Part of a small language model's weights: biases, a variant of Muon for these matrices.
Each number is 200 + 30 x the weight over its row's rms, rounded and kept within 0 to 999. Layers, rows and columns count from 0. The size before them is the row's rms in percent of the matrix's.

# layer 2 attention query, 256x256, rms 0.126, rows 0-213, columns 160-191
118,213,256,180,182,180,201,265,147,223,190,199,167,175,230,193,233,211,206,223,205,172,161,134,140,197,215,241,226,178,227,181,205
115,226,217,212,173,223,197,157,205,221,223,141,154,151,170,175,198,251,223,230,244,198,164,197,186,188,236,241,212,243,218,193,209
119,142,217,193,204,233,167,211,209,220,191,158,159,178,206,183,174,151,188,168,155,202,132,185,200,149,164,174,144,167,231,198,169
105,216,215,208,213,183,215,199,183,228,222,200,199,239,213,245,196,202,241,202,190,240,191,181,201,249,201,157,190,234,241,142,217
108,197,176,225,153,192,228,221,190,218,213,189,204,240,214,206,181,232,180,161,144,194,171,144,167,203,175,164,157,221,156,224,259
109,173,187,196,186,224,217,196,166,129,212,235,208,205,213,139,210,221,116,231,169,184,152,182,213,216,220,217,205,208,182,245,199
103,233,156,234,158,212,215,179,276,191,154,197,218,201,219,214,166,190,180,186,233,202,166,222,218,196,254,175,248,216,149,205,217
115,212,172,169,257,211,205,251,232,211,197,204,159,158,203,163,202,199,144,238,163,164,217,222,220,149,243,188,179,183,199,228,167
122,167,238,173,203,210,177,142,204,203,181,252,232,263,176,232,202,268,142,169,192,198,179,131,259,210,197,174,186,211,192,217,178
107,173,211,229,223,221,213,134,178,123,213,196,185,233,296,207,266,225,165,194,213,156,236,252,178,227,187,238,180,153,247,210,156
119,180,208,248,214,214,214,162,232,164,155,236,195,187,166,221,198,187,170,191,186,160,218,234,221,183,204,187,170,177,166,241,166
106,235,188,199,161,199,221,155,222,242,168,216,174,216,193,212,171,161,153,123,204,203,183,177,188,217,185,202,182,218,187,188,195
097,153,194,183,220,245,249,213,174,213,186,148,208,196,216,233,175,213,198,193,149,255,146,232,213,186,153,164,203,180,201,189,270
096,215,202,213,254,162,189,164,204,267,225,164,224,174,215,198,227,192,178,208,209,214,233,232,189,216,184,220,205,228,201,180,233
113,212,145,228,228,213,212,171,225,184,194,211,208,188,213,261,215,231,172,171,263,243,216,205,210,198,236,270,207,228,204,243,225
109,199,184,190,192,148,225,173,232,225,239,191,186,226,232,225,218,190,203,159,164,179,190,232,183,244,209,169,182,198,195,191,228
127,221,215,202,219,205,221,234,217,178,204,217,242,133,183,217,234,246,229,249,262,216,241,173,236,176,213,214,182,172,199,220,247
124,165,230,228,248,252,198,219,202,202,196,186,228,151,159,191,252,229,211,226,164,169,206,238,253,246,214,195,227,242,180,192,172
124,218,254,179,231,177,170,202,220,185,171,184,190,159,221,209,174,205,202,272,212,196,217,198,180,194,161,127,171,159,179,191,183
115,131,208,238,206,226,214,133,216,240,183,231,200,207,163,183,233,213,201,187,198,210,162,234,271,176,174,219,158,206,174,219,239
111,169,227,210,179,196,183,193,156,215,194,211,170,227,190,159,184,218,247,202,228,210,178,167,175,204,200,238,220,218,192,202,185
111,186,182,184,188,205,188,208,227,186,204,158,225,145,184,248,207,230,222,166,254,274,174,148,232,189,246,219,191,222,168,149,245
110,192,180,196,166,202,196,206,235,167,196,228,215,123,175,174,228,160,202,155,192,213,187,160,229,173,213,249,197,232,236,220,168
127,252,196,172,176,153,221,180,244,176,226,195,207,185,179,206,183,233,254,195,184,205,170,199,258,166,242,222,190,253,218,201,219
115,201,209,224,220,155,204,158,221,236,215,183,184,213,246,169,169,224,130,200,155,177,203,214,251,206,230,203,179,170,188,232,234
118,145,234,194,220,205,209,204,209,121,225,208,234,174,185,193,157,181,218,158,232,202,178,229,176,240,153,205,194,160,204,234,215
114,172,195,252,190,283,150,245,163,215,231,160,230,190,244,203,233,220,207,210,183,180,176,198,186,181,198,98,203,162,215,165,163
115,214,223,229,195,157,169,199,201,153,185,203,218,166,275,170,219,211,185,152,167,186,249,162,234,166,204,161,200,174,172,209,185
124,189,206,248,135,173,223,219,160,164,198,188,185,180,216,203,167,207,151,243,170,233,188,148,217,204,203,219,239,200,192,190,220
093,240,206,212,122,133,252,144,244,184,200,212,108,220,238,186,217,138,186,232,208,264,193,235,197,240,207,202,199,172,207,187,222
107,196,154,175,140,186,234,218,151,191,176,153,205,135,221,204,208,182,230,210,189,196,202,119,203,237,152,170,225,181,181,194,198
089,186,199,168,156,208,270,182,196,198,203,158,186,190,244,187,203,172,221,203,189,196,226,170,171,223,206,187,213,202,200,194,212
115,167,211,129,224,203,220,200,223,235,201,207,184,229,144,229,259,237,213,195,250,177,184,194,246,213,197,224,183,221,196,186,197
085,224,197,239,272,241,212,202,217,145,180,242,197,216,186,205,188,197,206,177,192,216,187,255,265,244,210,204,166,211,201,247,230
112,145,249,235,214,210,207,235,275,204,144,186,131,203,216,191,167,228,172,204,189,206,198,194,256,156,172,198,177,164,161,211,150
116,170,219,156,197,175,147,212,195,232,243,169,185,193,181,224,219,200,219,207,192,220,160,169,147,141,194,238,220,227,203,102,199
102,205,236,169,241,208,171,205,257,214,219,265,167,215,201,154,204,212,164,204,219,203,229,184,190,186,185,188,190,193,203,177,206
123,205,153,172,209,146,167,259,174,226,263,273,212,196,179,223,244,216,235,216,205,213,126,199,192,204,162,200,155,209,275,207,233
116,182,176,184,214,209,220,212,250,169,208,269,219,184,207,178,218,171,182,172,270,248,220,216,165,194,194,237,207,192,194,221,252
130,177,248,184,216,192,230,230,201,229,245,171,177,176,194,230,216,197,174,200,211,197,229,187,221,199,173,146,186,173,163,170,204
114,187,177,216,216,194,185,211,193,193,202,135,156,197,244,150,202,183,287,206,202,194,213,233,196,173,156,195,189,214,125,211,210
126,195,228,178,179,236,184,158,164,194,179,222,244,187,218,175,198,199,200,261,218,229,233,162,187,225,235,192,180,205,169,161,237
112,166,229,179,190,210,183,208,174,209,194,225,189,237,238,233,275,196,224,264,235,197,210,151,183,202,237,239,228,193,199,140,111
128,220,194,147,250,207,172,277,163,218,167,177,250,166,208,211,185,169,157,211,245,179,183,180,216,216,160,156,173,193,195,170,200
099,186,162,199,214,248,214,187,166,190,186,252,258,148,172,174,228,203,211,232,228,203,232,204,190,202,215,256,181,193,208,163,120
102,210,204,198,223,255,203,204,200,217,226,155,206,221,193,195,146,239,229,193,238,251,148,138,214,230,224,182,230,272,193,188,207
114,204,216,219,216,151,191,175,231,228,216,222,168,230,193,179,236,213,186,206,290,211,277,260,207,204,211,232,203,221,202,205,183
122,233,217,219,170,228,271,170,221,189,215,178,186,226,187,200,189,252,200,189,190,217,196,206,182,239,178,164,242,182,163,226,187
114,254,134,220,229,172,155,228,161,265,238,168,220,155,233,141,193,181,135,228,212,164,242,233,195,182,189,199,208,251,218,186,206
113,204,200,89,166,211,169,210,154,242,177,215,172,236,213,218,155,171,164,247,168,174,204,139,203,210,227,229,197,233,231,207,190
109,171,188,206,196,187,200,199,245,194,163,171,199,215,191,171,237,198,246,230,195,248,154,195,183,228,155,191,174,172,202,221,167
096,181,222,186,145,209,214,167,236,203,181,230,208,248,208,186,152,218,204,157,183,275,213,246,206,284,169,175,265,194,153,245,237
100,177,171,221,218,141,197,232,221,194,242,189,281,200,189,254,199,187,248,252,195,217,211,201,229,230,191,164,187,183,178,165,235
102,216,270,164,159,152,200,222,197,179,218,216,173,239,197,195,216,216,183,255,219,186,179,159,182,195,294,202,195,207,249,245,185
113,165,210,214,204,181,220,249,191,207,188,107,160,174,212,244,239,185,235,174,184,186,147,163,145,196,209,225,243,200,184,206,220
109,211,235,217,193,187,185,182,172,265,199,140,188,193,216,196,220,172,219,210,188,202,269,258,188,216,217,220,250,239,167,129,191
108,169,208,201,242,160,227,177,176,215,214,202,173,220,215,237,177,163,208,206,186,239,162,195,181,219,170,191,195,222,150,182,222
103,166,167,187,219,204,228,233,194,192,226,158,266,160,188,232,236,183,179,243,255,182,247,164,251,183,208,212,224,184,212,172,188
128,254,203,243,189,185,221,224,194,210,130,199,177,264,181,190,217,229,234,157,208,235,245,239,214,157,212,154,245,180,230,191,203
122,172,202,213,205,219,186,234,156,187,218,201,279,206,182,187,223,238,172,141,196,200,225,188,185,248,229,211,226,207,205,221,183
092,218,188,161,240,222,206,188,173,242,177,213,195,195,140,209,162,152,206,209,195,170,199,165,210,238,142,222,153,214,211,203,213
109,177,245,209,232,177,180,214,190,193,181,195,199,248,188,188,193,189,231,183,169,211,233,196,204,218,241,208,184,226,195,170,209
100,176,165,243,154,209,204,149,232,225,185,230,191,236,197,138,181,149,191,163,159,253,191,251,188,219,211,232,212,184,156,210,259
111,211,215,238,198,221,218,185,212,161,211,151,176,201,185,219,234,205,234,203,230,205,191,213,212,215,188,200,140,173,190,174,192
128,235,214,218,248,227,211,158,172,257,266,167,242,224,235,117,220,246,240,229,142,237,244,209,206,227,185,181,167,154,179,270,217
111,246,234,227,238,235,192,145,206,173,147,169,232,151,190,234,160,207,192,171,244,228,256,202,280,207,172,232,198,213,202,173,218
095,177,172,248,198,185,172,176,188,201,212,155,173,172,210,192,191,163,242,179,165,184,174,216,112,182,203,239,211,192,199,156,201
124,194,261,210,218,216,199,152,194,201,190,217,172,198,239,178,233,198,190,245,155,204,200,256,192,219,185,225,227,228,219,208,153
120,182,185,198,172,178,178,239,235,198,189,200,219,165,209,176,220,180,182,198,214,191,228,184,140,211,152,146,178,217,233,171,191
101,205,153,155,203,254,205,204,237,221,235,241,244,223,147,233,113,150,226,226,205,242,238,161,230,186,167,169,198,201,248,193,253
097,268,202,234,162,206,152,170,190,265,208,139,225,125,195,186,183,158,184,225,183,230,258,231,187,187,206,197,202,227,152,188,169
099,150,220,247,190,213,214,127,182,169,168,233,197,214,207,201,177,172,175,233,197,143,171,165,231,216,203,267,202,231,186,225,166
112,172,270,229,227,183,220,162,185,223,193,211,217,205,214,174,276,258,224,210,209,233,213,183,207,198,208,205,139,204,193,202,192
113,199,220,221,178,172,181,189,192,176,168,189,214,228,177,258,231,201,193,216,254,256,177,178,212,226,191,175,148,230,199,161,182
123,199,256,173,180,236,171,192,192,204,221,183,235,162,134,192,240,211,185,240,167,164,181,214,210,188,223,225,178,204,220,168,208
077,137,195,183,213,280,213,157,188,185,217,244,214,201,172,189,167,173,223,152,206,212,171,210,181,248,201,237,174,200,215,232,223
111,165,195,168,194,165,171,205,231,243,213,215,250,198,211,207,238,230,174,233,244,239,220,228,162,209,203,236,203,154,232,208,236
105,223,188,216,154,257,237,260,207,215,171,197,205,231,127,181,216,233,251,209,200,187,207,193,216,193,199,133,223,198,208,217,185
098,194,184,179,213,166,208,275,255,254,210,201,155,168,206,219,211,237,225,193,217,224,165,230,156,157,179,260,224,230,159,173,242
124,161,248,162,204,200,233,195,216,154,188,252,193,179,212,212,220,191,196,228,202,243,154,192,267,204,218,166,169,184,197,220,238
125,212,183,247,189,195,199,151,233,184,169,212,222,212,190,178,149,165,213,158,149,173,189,177,203,220,191,197,162,206,177,208,222
124,218,179,205,245,155,199,183,227,216,243,243,171,226,207,148,138,185,205,161,181,224,239,210,162,211,194,231,173,158,191,233,234
107,174,157,198,160,196,182,245,193,190,184,149,238,183,206,215,256,192,213,168,180,214,201,214,204,196,175,137,223,248,187,219,240
126,218,191,131,204,220,220,239,153,187,156,174,198,145,196,239,179,149,216,208,277,233,243,188,217,185,172,243,210,210,193,190,201
097,162,159,200,216,227,222,204,235,144,225,227,237,160,173,161,187,206,233,215,171,212,229,158,239,232,169,177,191,244,190,161,237
101,183,211,231,200,181,205,211,170,175,133,180,236,188,168,230,173,195,199,260,188,233,130,203,260,204,161,175,191,153,145,218,240
133,175,178,182,188,234,207,256,170,173,214,210,210,178,191,245,265,221,205,225,232,215,180,197,176,210,171,204,235,190,190,225,230
077,164,142,292,151,211,204,169,232,239,281,199,196,257,225,195,160,222,205,122,187,203,230,228,231,204,215,115,241,247,198,199,196
116,206,220,225,221,210,218,163,187,185,164,194,159,205,212,186,188,196,196,177,171,179,210,170,195,214,175,189,216,149,166,204,198
099,182,210,219,232,218,149,179,154,155,200,233,247,203,204,129,268,221,198,132,192,198,211,238,169,242,209,209,195,201,195,220,211
087,224,225,218,192,199,209,237,208,224,237,188,228,172,202,144,225,198,232,245,142,216,181,179,247,218,233,170,203,253,173,151,194
102,219,185,174,154,168,180,165,198,191,206,214,233,219,209,225,201,197,260,195,184,197,200,214,231,205,198,136,206,231,207,210,169
108,250,217,177,178,196,159,130,188,215,168,213,219,210,233,187,208,239,208,225,227,228,204,179,246,220,221,190,211,210,195,230,179
114,139,223,212,194,200,199,158,209,192,154,181,231,213,233,188,176,191,205,182,208,174,190,163,239,193,192,200,215,238,177,137,172
117,153,236,181,235,223,180,207,208,190,236,206,223,207,210,162,226,212,205,209,236,283,170,202,174,222,177,250,220,172,243,179,185
104,227,251,207,226,204,203,173,231,188,153,187,207,214,231,265,231,173,206,110,213,198,165,159,182,167,219,215,153,252,210,147,236
115,165,207,198,264,178,211,248,194,144,165,187,172,224,221,181,273,166,220,177,219,251,206,214,191,255,166,135,246,164,193,225,159
124,218,218,240,214,208,188,223,230,169,202,176,212,129,221,210,202,213,178,188,165,118,199,215,174,127,214,207,190,202,171,192,115
118,191,212,234,168,145,231,216,176,214,225,173,178,204,193,213,226,226,170,183,147,184,168,255,127,183,222,196,168,186,179,164,243
109,206,180,196,202,162,186,226,142,209,183,213,195,167,210,214,214,229,167,221,229,116,160,160,223,161,190,223,190,271,158,166,181
107,220,236,181,198,204,169,184,223,176,254,159,194,168,198,192,171,226,223,168,191,210,184,184,240,166,229,203,178,179,189,215,242
112,254,218,266,193,168,177,196,230,186,124,216,157,179,180,191,174,209,187,217,229,178,154,192,203,232,233,217,173,237,184,228,166
115,299,181,186,137,160,167,207,160,256,187,172,175,227,207,233,173,202,180,205,222,227,185,190,213,185,185,159,219,256,218,160,247
116,189,237,197,229,265,204,174,235,254,281,252,209,198,201,157,185,231,227,143,203,200,222,176,223,188,164,149,166,180,195,187,199
129,215,196,139,228,200,251,244,186,248,167,253,153,150,242,119,188,193,183,248,197,146,208,246,212,192,213,173,254,216,151,240,138
103,205,217,123,293,230,223,239,197,184,226,192,230,173,135,171,185,184,202,220,233,163,219,211,232,182,231,195,181,246,251,182,226
123,236,201,175,177,189,257,138,202,217,213,250,176,256,172,218,169,215,202,195,213,203,195,183,225,163,218,228,205,185,156,217,199
085,129,172,262,207,259,229,211,265,156,196,217,175,200,174,215,160,223,192,200,179,227,179,221,230,180,242,231,210,165,173,221,197
097,199,210,164,212,147,194,197,217,225,207,230,137,232,241,220,214,129,220,212,227,216,247,211,191,181,144,222,236,173,209,148,164
112,260,176,234,194,149,192,219,181,272,198,152,211,201,226,231,140,195,268,171,183,221,197,219,195,215,194,189,210,193,199,219,216
118,173,175,178,163,196,179,244,215,196,146,191,178,166,170,207,235,205,236,217,246,195,177,191,214,168,209,176,247,143,149,212,212
096,225,260,116,264,200,215,233,249,174,196,251,104,203,182,188,193,186,239,246,268,174,205,181,212,178,176,222,167,184,213,173,155
112,200,185,206,190,194,190,266,178,220,300,174,158,207,247,186,255,222,202,220,191,195,176,243,230,221,195,223,241,212,266,194,232
122,151,211,198,179,149,209,195,179,141,181,196,195,204,158,227,224,164,245,170,173,220,158,197,229,223,215,170,194,211,230,186,236
094,188,256,228,170,216,163,197,210,165,267,235,197,242,193,175,199,233,229,218,173,193,167,163,165,224,202,207,206,215,225,149,209
097,191,239,193,192,166,253,222,171,191,192,185,206,147,182,243,197,232,178,219,158,175,184,166,188,179,232,211,199,186,248,183,177
104,138,200,156,229,157,186,201,201,199,272,205,193,206,223,225,236,187,217,205,265,179,254,160,160,184,217,264,191,212,230,132,228
107,188,192,194,111,156,170,186,220,200,208,260,225,225,191,160,161,208,193,221,220,251,132,213,162,246,178,230,187,175,232,175,210
107,191,160,202,206,205,204,215,199,191,222,228,231,279,215,192,170,165,171,164,142,154,190,181,203,214,240,172,158,186,232,227,232
110,168,141,217,188,184,252,236,229,193,213,209,177,170,201,230,168,163,216,180,254,242,224,224,227,186,210,244,213,258,148,226,189
112,245,174,197,174,171,210,173,247,209,163,194,182,260,257,230,92,200,128,174,160,212,190,168,203,188,229,170,242,223,208,219,249
102,184,181,209,168,227,199,175,216,181,203,211,188,185,212,188,186,184,201,271,239,253,258,217,234,209,163,200,216,143,175,218,194
120,210,213,192,203,154,197,197,245,176,237,200,213,211,242,201,221,185,193,160,183,196,198,179,194,204,167,191,191,222,129,182,169
119,215,208,189,164,190,206,167,190,189,209,259,244,177,207,234,218,181,202,220,250,194,205,108,249,129,213,198,189,216,183,165,198
109,213,220,214,166,197,246,228,185,222,163,165,167,167,193,193,187,209,181,211,183,247,210,191,180,255,182,144,185,185,194,207,194
088,201,232,148,238,231,186,177,219,236,232,209,211,226,151,204,121,246,134,219,118,188,192,154,216,208,187,202,218,223,155,251,175
105,223,208,225,201,177,176,202,184,181,179,177,249,215,229,203,250,193,211,226,217,195,212,203,160,201,198,199,151,214,199,176,214
126,170,173,199,159,178,187,184,195,262,230,203,157,263,179,171,121,191,228,224,220,231,135,197,142,219,210,239,187,198,220,245,225
088,180,191,188,244,187,185,179,250,209,163,191,206,174,207,217,116,186,135,168,203,175,221,156,239,197,199,162,179,170,178,208,166
090,194,204,216,138,203,228,157,262,173,209,218,208,203,218,188,220,155,261,129,239,230,211,179,162,147,225,184,221,231,156,138,234
097,171,205,180,160,195,210,227,208,191,211,209,163,197,190,155,193,199,238,187,196,220,139,220,174,186,151,224,224,207,163,155,255
103,170,179,252,213,228,228,168,227,196,180,206,221,212,210,250,151,151,183,159,226,217,195,205,134,174,212,206,192,185,135,156,207
085,235,200,195,164,155,216,205,245,188,197,250,188,185,208,193,185,159,237,193,225,202,163,246,161,189,269,239,222,211,167,189,180
085,174,211,204,239,270,177,212,231,183,158,235,267,223,164,159,195,227,193,217,188,182,151,168,196,173,210,157,177,205,239,214,229
081,193,189,218,239,222,250,208,227,188,199,191,158,239,187,184,191,181,166,145,206,218,206,191,177,209,159,195,147,206,170,225,170
084,257,238,191,249,203,183,169,178,188,196,190,159,157,217,130,208,154,203,251,237,228,180,216,194,170,217,159,225,231,164,180,208
092,216,198,201,200,168,169,234,260,192,172,259,153,227,232,192,204,179,207,209,187,217,195,181,193,211,219,209,238,239,162,206,206
084,247,148,148,173,205,212,231,160,236,236,162,225,198,174,206,206,221,156,203,186,222,218,172,218,216,157,234,195,214,197,224,214
077,249,181,181,194,223,174,151,151,183,213,186,214,271,169,168,153,204,212,208,193,218,248,231,202,173,159,118,147,170,194,199,165
091,241,171,162,164,183,227,272,153,228,226,153,228,246,147,224,231,283,264,178,187,199,181,182,231,245,198,194,228,211,192,197,188
097,192,171,219,233,218,167,199,216,168,175,186,199,157,231,227,189,181,152,150,220,191,182,191,143,218,196,221,179,206,161,170,180
086,249,194,213,236,212,205,168,237,243,145,226,197,192,187,186,178,183,195,223,201,176,176,224,185,180,224,164,191,214,205,172,223
071,198,175,223,216,216,163,236,180,179,257,170,281,215,179,139,269,196,216,188,161,166,176,221,208,198,221,178,193,179,238,219,198
071,164,158,190,182,181,234,217,174,221,210,213,135,242,163,193,193,184,179,161,233,231,201,175,202,165,144,194,229,161,258,180,203
093,237,193,144,185,208,232,201,178,219,192,181,214,194,221,169,219,209,246,231,179,194,174,166,243,174,243,202,233,181,182,212,208
088,129,186,210,187,212,151,257,191,201,239,163,200,224,211,181,243,241,224,171,181,190,196,199,232,208,133,196,165,189,182,180,217
085,183,194,267,260,206,191,150,187,261,211,185,195,189,178,204,211,202,211,209,144,209,193,130,196,200,209,186,191,227,172,171,259
093,161,241,225,174,210,208,225,221,264,242,174,213,180,204,212,243,188,227,225,224,190,203,232,157,218,243,244,243,192,147,198,174
083,180,183,203,172,232,163,224,126,152,179,148,206,223,196,262,187,223,189,158,240,229,202,223,185,189,191,257,155,211,234,183,186
102,180,226,249,218,228,206,195,222,208,163,236,178,192,199,215,222,173,173,201,211,213,195,160,174,161,209,230,193,229,175,199,182
096,213,201,209,202,180,208,221,152,243,224,216,200,185,211,231,200,239,210,236,152,223,231,166,221,170,231,193,192,204,218,216,184
089,207,170,198,189,253,209,187,236,190,226,241,168,173,212,193,176,166,240,217,184,230,233,232,202,166,258,218,225,216,182,139,228
075,200,200,206,199,195,195,218,194,194,158,179,196,172,239,166,125,212,197,167,272,223,217,183,162,238,234,179,185,185,188,184,158
087,172,176,187,156,171,170,200,171,157,231,246,195,236,230,171,259,183,181,216,192,213,195,233,213,192,201,235,211,223,203,198,241
102,246,199,222,152,201,243,185,252,183,214,199,219,181,192,200,186,143,183,162,227,192,189,220,164,206,231,216,222,214,125,170,187
109,215,184,147,141,177,227,238,218,218,226,232,225,223,178,152,250,201,217,219,155,191,175,220,168,211,207,254,207,199,219,167,245
092,224,228,216,194,268,214,195,209,226,220,237,141,203,198,187,241,206,178,227,235,225,233,172,209,228,217,190,221,198,209,203,191
086,182,216,245,168,173,199,194,234,162,207,237,213,220,183,230,215,222,170,197,201,196,254,198,154,226,245,163,194,207,239,165,202
078,233,209,178,203,149,182,187,221,218,161,185,174,99,202,192,177,175,173,210,195,177,199,196,217,264,184,205,199,231,123,190,209
083,260,201,239,126,209,190,199,193,154,212,162,233,198,200,229,197,232,216,203,176,236,218,243,220,219,225,241,250,140,194,221,258
076,220,220,198,243,157,168,214,208,168,237,217,208,189,215,174,185,202,252,163,173,256,258,210,195,229,252,134,207,203,235,187,207
088,219,202,173,219,199,190,191,145,243,212,145,183,232,199,237,220,257,192,245,169,240,231,167,186,216,186,279,258,157,189,219,199
081,210,258,190,231,278,191,207,244,214,218,202,197,210,232,215,175,202,220,211,172,154,242,167,188,156,160,167,176,242,216,194,209
080,214,194,190,198,200,193,211,184,220,241,185,248,241,225,198,200,233,240,151,198,203,180,218,144,197,241,227,223,223,150,167,191
096,274,177,154,197,143,258,209,143,210,161,176,194,153,161,213,221,257,188,188,194,190,161,166,228,211,132,171,201,190,258,195,243
082,194,161,249,202,143,175,217,243,205,259,197,162,184,214,261,218,198,137,161,213,209,178,218,193,257,221,282,189,236,190,205,184
089,188,129,209,195,150,177,187,213,216,238,177,203,277,238,195,174,221,174,152,241,222,163,197,224,215,183,187,196,195,174,234,189
097,175,158,250,181,274,184,141,253,192,197,176,204,203,178,240,177,207,203,170,226,235,209,229,134,229,228,204,217,148,134,173,234
080,198,228,210,166,157,214,198,233,197,156,202,206,162,156,197,142,171,203,187,173,192,186,231,188,194,196,242,168,218,225,152,215
112,196,202,168,201,168,224,230,148,236,174,233,193,205,204,149,216,228,244,253,189,229,183,226,215,215,179,192,207,202,265,274,192
077,254,186,193,191,121,296,190,213,221,237,226,174,232,186,211,202,239,192,232,217,188,216,179,175,214,190,201,218,207,162,214,223
087,182,205,215,185,215,260,217,194,215,203,188,189,179,199,246,174,220,211,166,212,179,192,178,180,205,225,178,177,206,160,147,161
083,202,234,238,190,180,217,173,266,210,266,212,255,197,197,185,182,207,161,168,254,198,221,191,173,216,231,191,299,212,162,158,165
075,207,203,207,167,144,228,156,263,254,212,227,169,161,212,165,163,212,188,196,245,154,223,191,230,205,284,197,225,225,165,174,203
083,149,210,240,205,201,203,209,223,125,165,232,201,180,227,168,207,162,179,207,230,144,183,180,201,237,229,234,209,207,194,180,192
081,212,188,230,183,182,165,239,193,173,217,217,188,206,249,220,206,206,157,178,190,164,185,198,189,149,169,262,174,196,177,208,204
091,241,179,180,208,205,186,222,208,196,236,199,177,267,207,144,236,209,147,229,233,244,238,228,188,170,171,208,189,174,224,198,180
087,198,180,201,174,157,190,189,178,179,189,207,239,240,185,221,209,244,188,194,200,201,171,205,192,235,159,221,150,210,180,190,192
096,202,189,174,190,216,185,229,189,191,195,188,224,218,199,204,245,207,237,173,188,203,198,204,200,201,145,181,161,143,214,231,221
084,251,210,218,217,221,210,196,189,210,186,175,220,209,225,179,251,177,247,213,198,172,190,229,181,198,231,153,191,205,226,175,183
096,161,199,218,246,195,202,220,168,174,206,208,229,185,170,233,197,218,214,138,217,199,250,202,207,238,177,219,165,179,203,202,179
075,165,193,221,193,216,153,206,152,160,274,189,198,201,238,218,228,189,225,161,164,225,195,249,217,210,190,185,186,164,216,206,255
075,232,213,208,211,156,156,211,210,127,184,215,153,212,175,138,183,210,218,196,199,231,118,204,259,241,156,178,173,199,272,186,234
095,187,198,192,188,246,183,185,255,183,195,209,241,155,176,226,184,173,203,121,221,219,211,222,195,201,197,209,223,143,157,153,198
092,179,173,232,193,207,197,206,186,179,194,171,185,228,245,255,202,221,152,194,220,234,204,151,170,173,207,186,176,214,179,207,167
084,135,203,227,227,182,197,227,168,225,175,214,247,244,233,202,212,200,188,208,147,192,214,165,178,161,185,178,169,265,207,190,205
077,228,202,217,244,232,230,211,177,184,184,231,208,201,231,158,146,189,195,233,226,224,215,187,250,196,191,182,191,162,223,220,144
093,192,175,166,189,198,153,217,112,185,218,166,223,186,161,245,250,239,199,209,183,160,231,166,263,206,179,255,196,156,248,218,193
073,223,200,191,221,160,215,186,190,188,213,191,180,200,223,253,216,228,221,202,149,235,197,193,162,180,204,251,222,196,189,153,261
104,181,213,216,201,239,203,181,206,248,190,171,197,180,174,249,209,256,220,210,171,202,236,216,240,245,194,245,164,183,214,193,197
081,264,194,168,163,220,227,243,181,215,180,216,203,204,171,253,228,174,202,225,178,200,169,236,236,181,183,197,240,161,219,176,210
081,131,215,171,220,199,200,233,240,195,182,226,225,232,229,212,207,200,162,196,221,196,215,215,193,192,194,152,140,166,246,236,196
088,165,212,204,224,203,209,166,204,215,155,188,193,203,196,150,175,209,191,254,243,205,200,217,228,184,198,196,199,222,198,225,238
097,220,266,147,200,213,155,190,199,175,250,205,216,215,115,115,209,244,224,250,204,256,200,176,223,203,231,170,217,179,199,197,200
085,215,211,186,214,233,168,198,148,215,163,144,225,205,188,214,215,245,173,211,165,190,173,220,199,192,169,127,205,138,219,257,197
106,151,207,186,215,220,191,200,166,205,193,188,237,191,196,247,172,263,208,175,157,189,166,190,199,259,163,173,191,140,217,243,192
087,177,209,212,176,147,149,202,208,205,253,226,255,191,229,198,247,170,155,176,230,211,217,235,150,223,246,258,212,235,197,190,228
077,196,149,225,190,256,233,202,238,252,251,245,193,206,203,163,246,163,214,218,194,179,191,195,215,183,172,248,152,211,188,166,237
087,189,189,202,197,225,229,244,210,184,167,179,192,186,257,217,170,210,174,147,212,169,193,176,168,179,221,149,158,216,191,204,176
083,175,236,182,162,172,206,196,268,180,190,158,221,242,192,217,204,181,239,208,199,238,192,216,194,164,234,193,220,206,191,193,142
093,222,157,221,232,162,196,113,167,156,158,203,188,163,232,246,199,232,198,197,229,216,197,171,183,184,200,181,158,160,183,241,141
093,161,184,242,202,219,200,204,175,168,143,217,216,236,194,181,207,142,199,229,151,218,238,206,254,175,169,143,205,168,222,180,230
088,236,190,183,168,176,155,181,202,240,236,227,265,144,150,175,235,188,198,192,234,182,174,222,220,245,193,246,171,165,187,175,214
076,211,244,195,226,199,171,192,268,156,159,233,141,216,219,148,158,138,217,168,214,181,161,223,207,216,179,227,180,278,206,203,174
088,208,152,242,125,191,211,209,261,158,235,215,247,147,211,236,197,164,207,136,266,182,196,213,134,204,248,225,235,171,143,192,181
095,218,203,159,232,227,146,208,177,222,221,153,232,194,178,220,198,258,217,203,192,191,232,204,230,223,200,248,231,168,201,235,202
079,204,187,161,195,223,217,225,200,181,240,260,192,188,171,218,225,252,220,155,173,176,178,186,210,222,224,205,173,179,241,185,211
093,155,241,157,182,239,198,202,152,181,237,181,169,220,177,232,228,218,207,246,150,231,202,214,249,236,179,181,238,177,265,200,170
093,209,151,243,169,220,166,210,173,209,251,155,236,212,202,260,222,221,199,150,223,232,182,195,156,227,184,247,191,206,234,167,225
085,159,207,171,220,199,213,213,203,238,233,263,220,170,126,209,260,220,232,200,213,169,135,244,217,231,183,226,171,190,184,139,213
088,175,220,210,212,212,227,197,211,189,161,278,133,203,213,153,185,193,187,234,215,238,161,234,166,203,208,172,188,199,249,180,193
085,173,205,196,238,188,202,239,148,200,256,171,203,218,197,176,247,206,190,179,210,266,196,197,202,235,152,207,194,173,206,237,200
084,155,209,228,167,216,232,164,241,188,158,170,175,146,194,201,168,241,173,174,213,207,184,230,143,170,249,204,187,181,234,220,231
078,230,216,191,250,196,213,217,229,201,139,193,220,221,214,212,156,132,205,194,156,214,164,153,212,168,150,106,139,264,215,233,178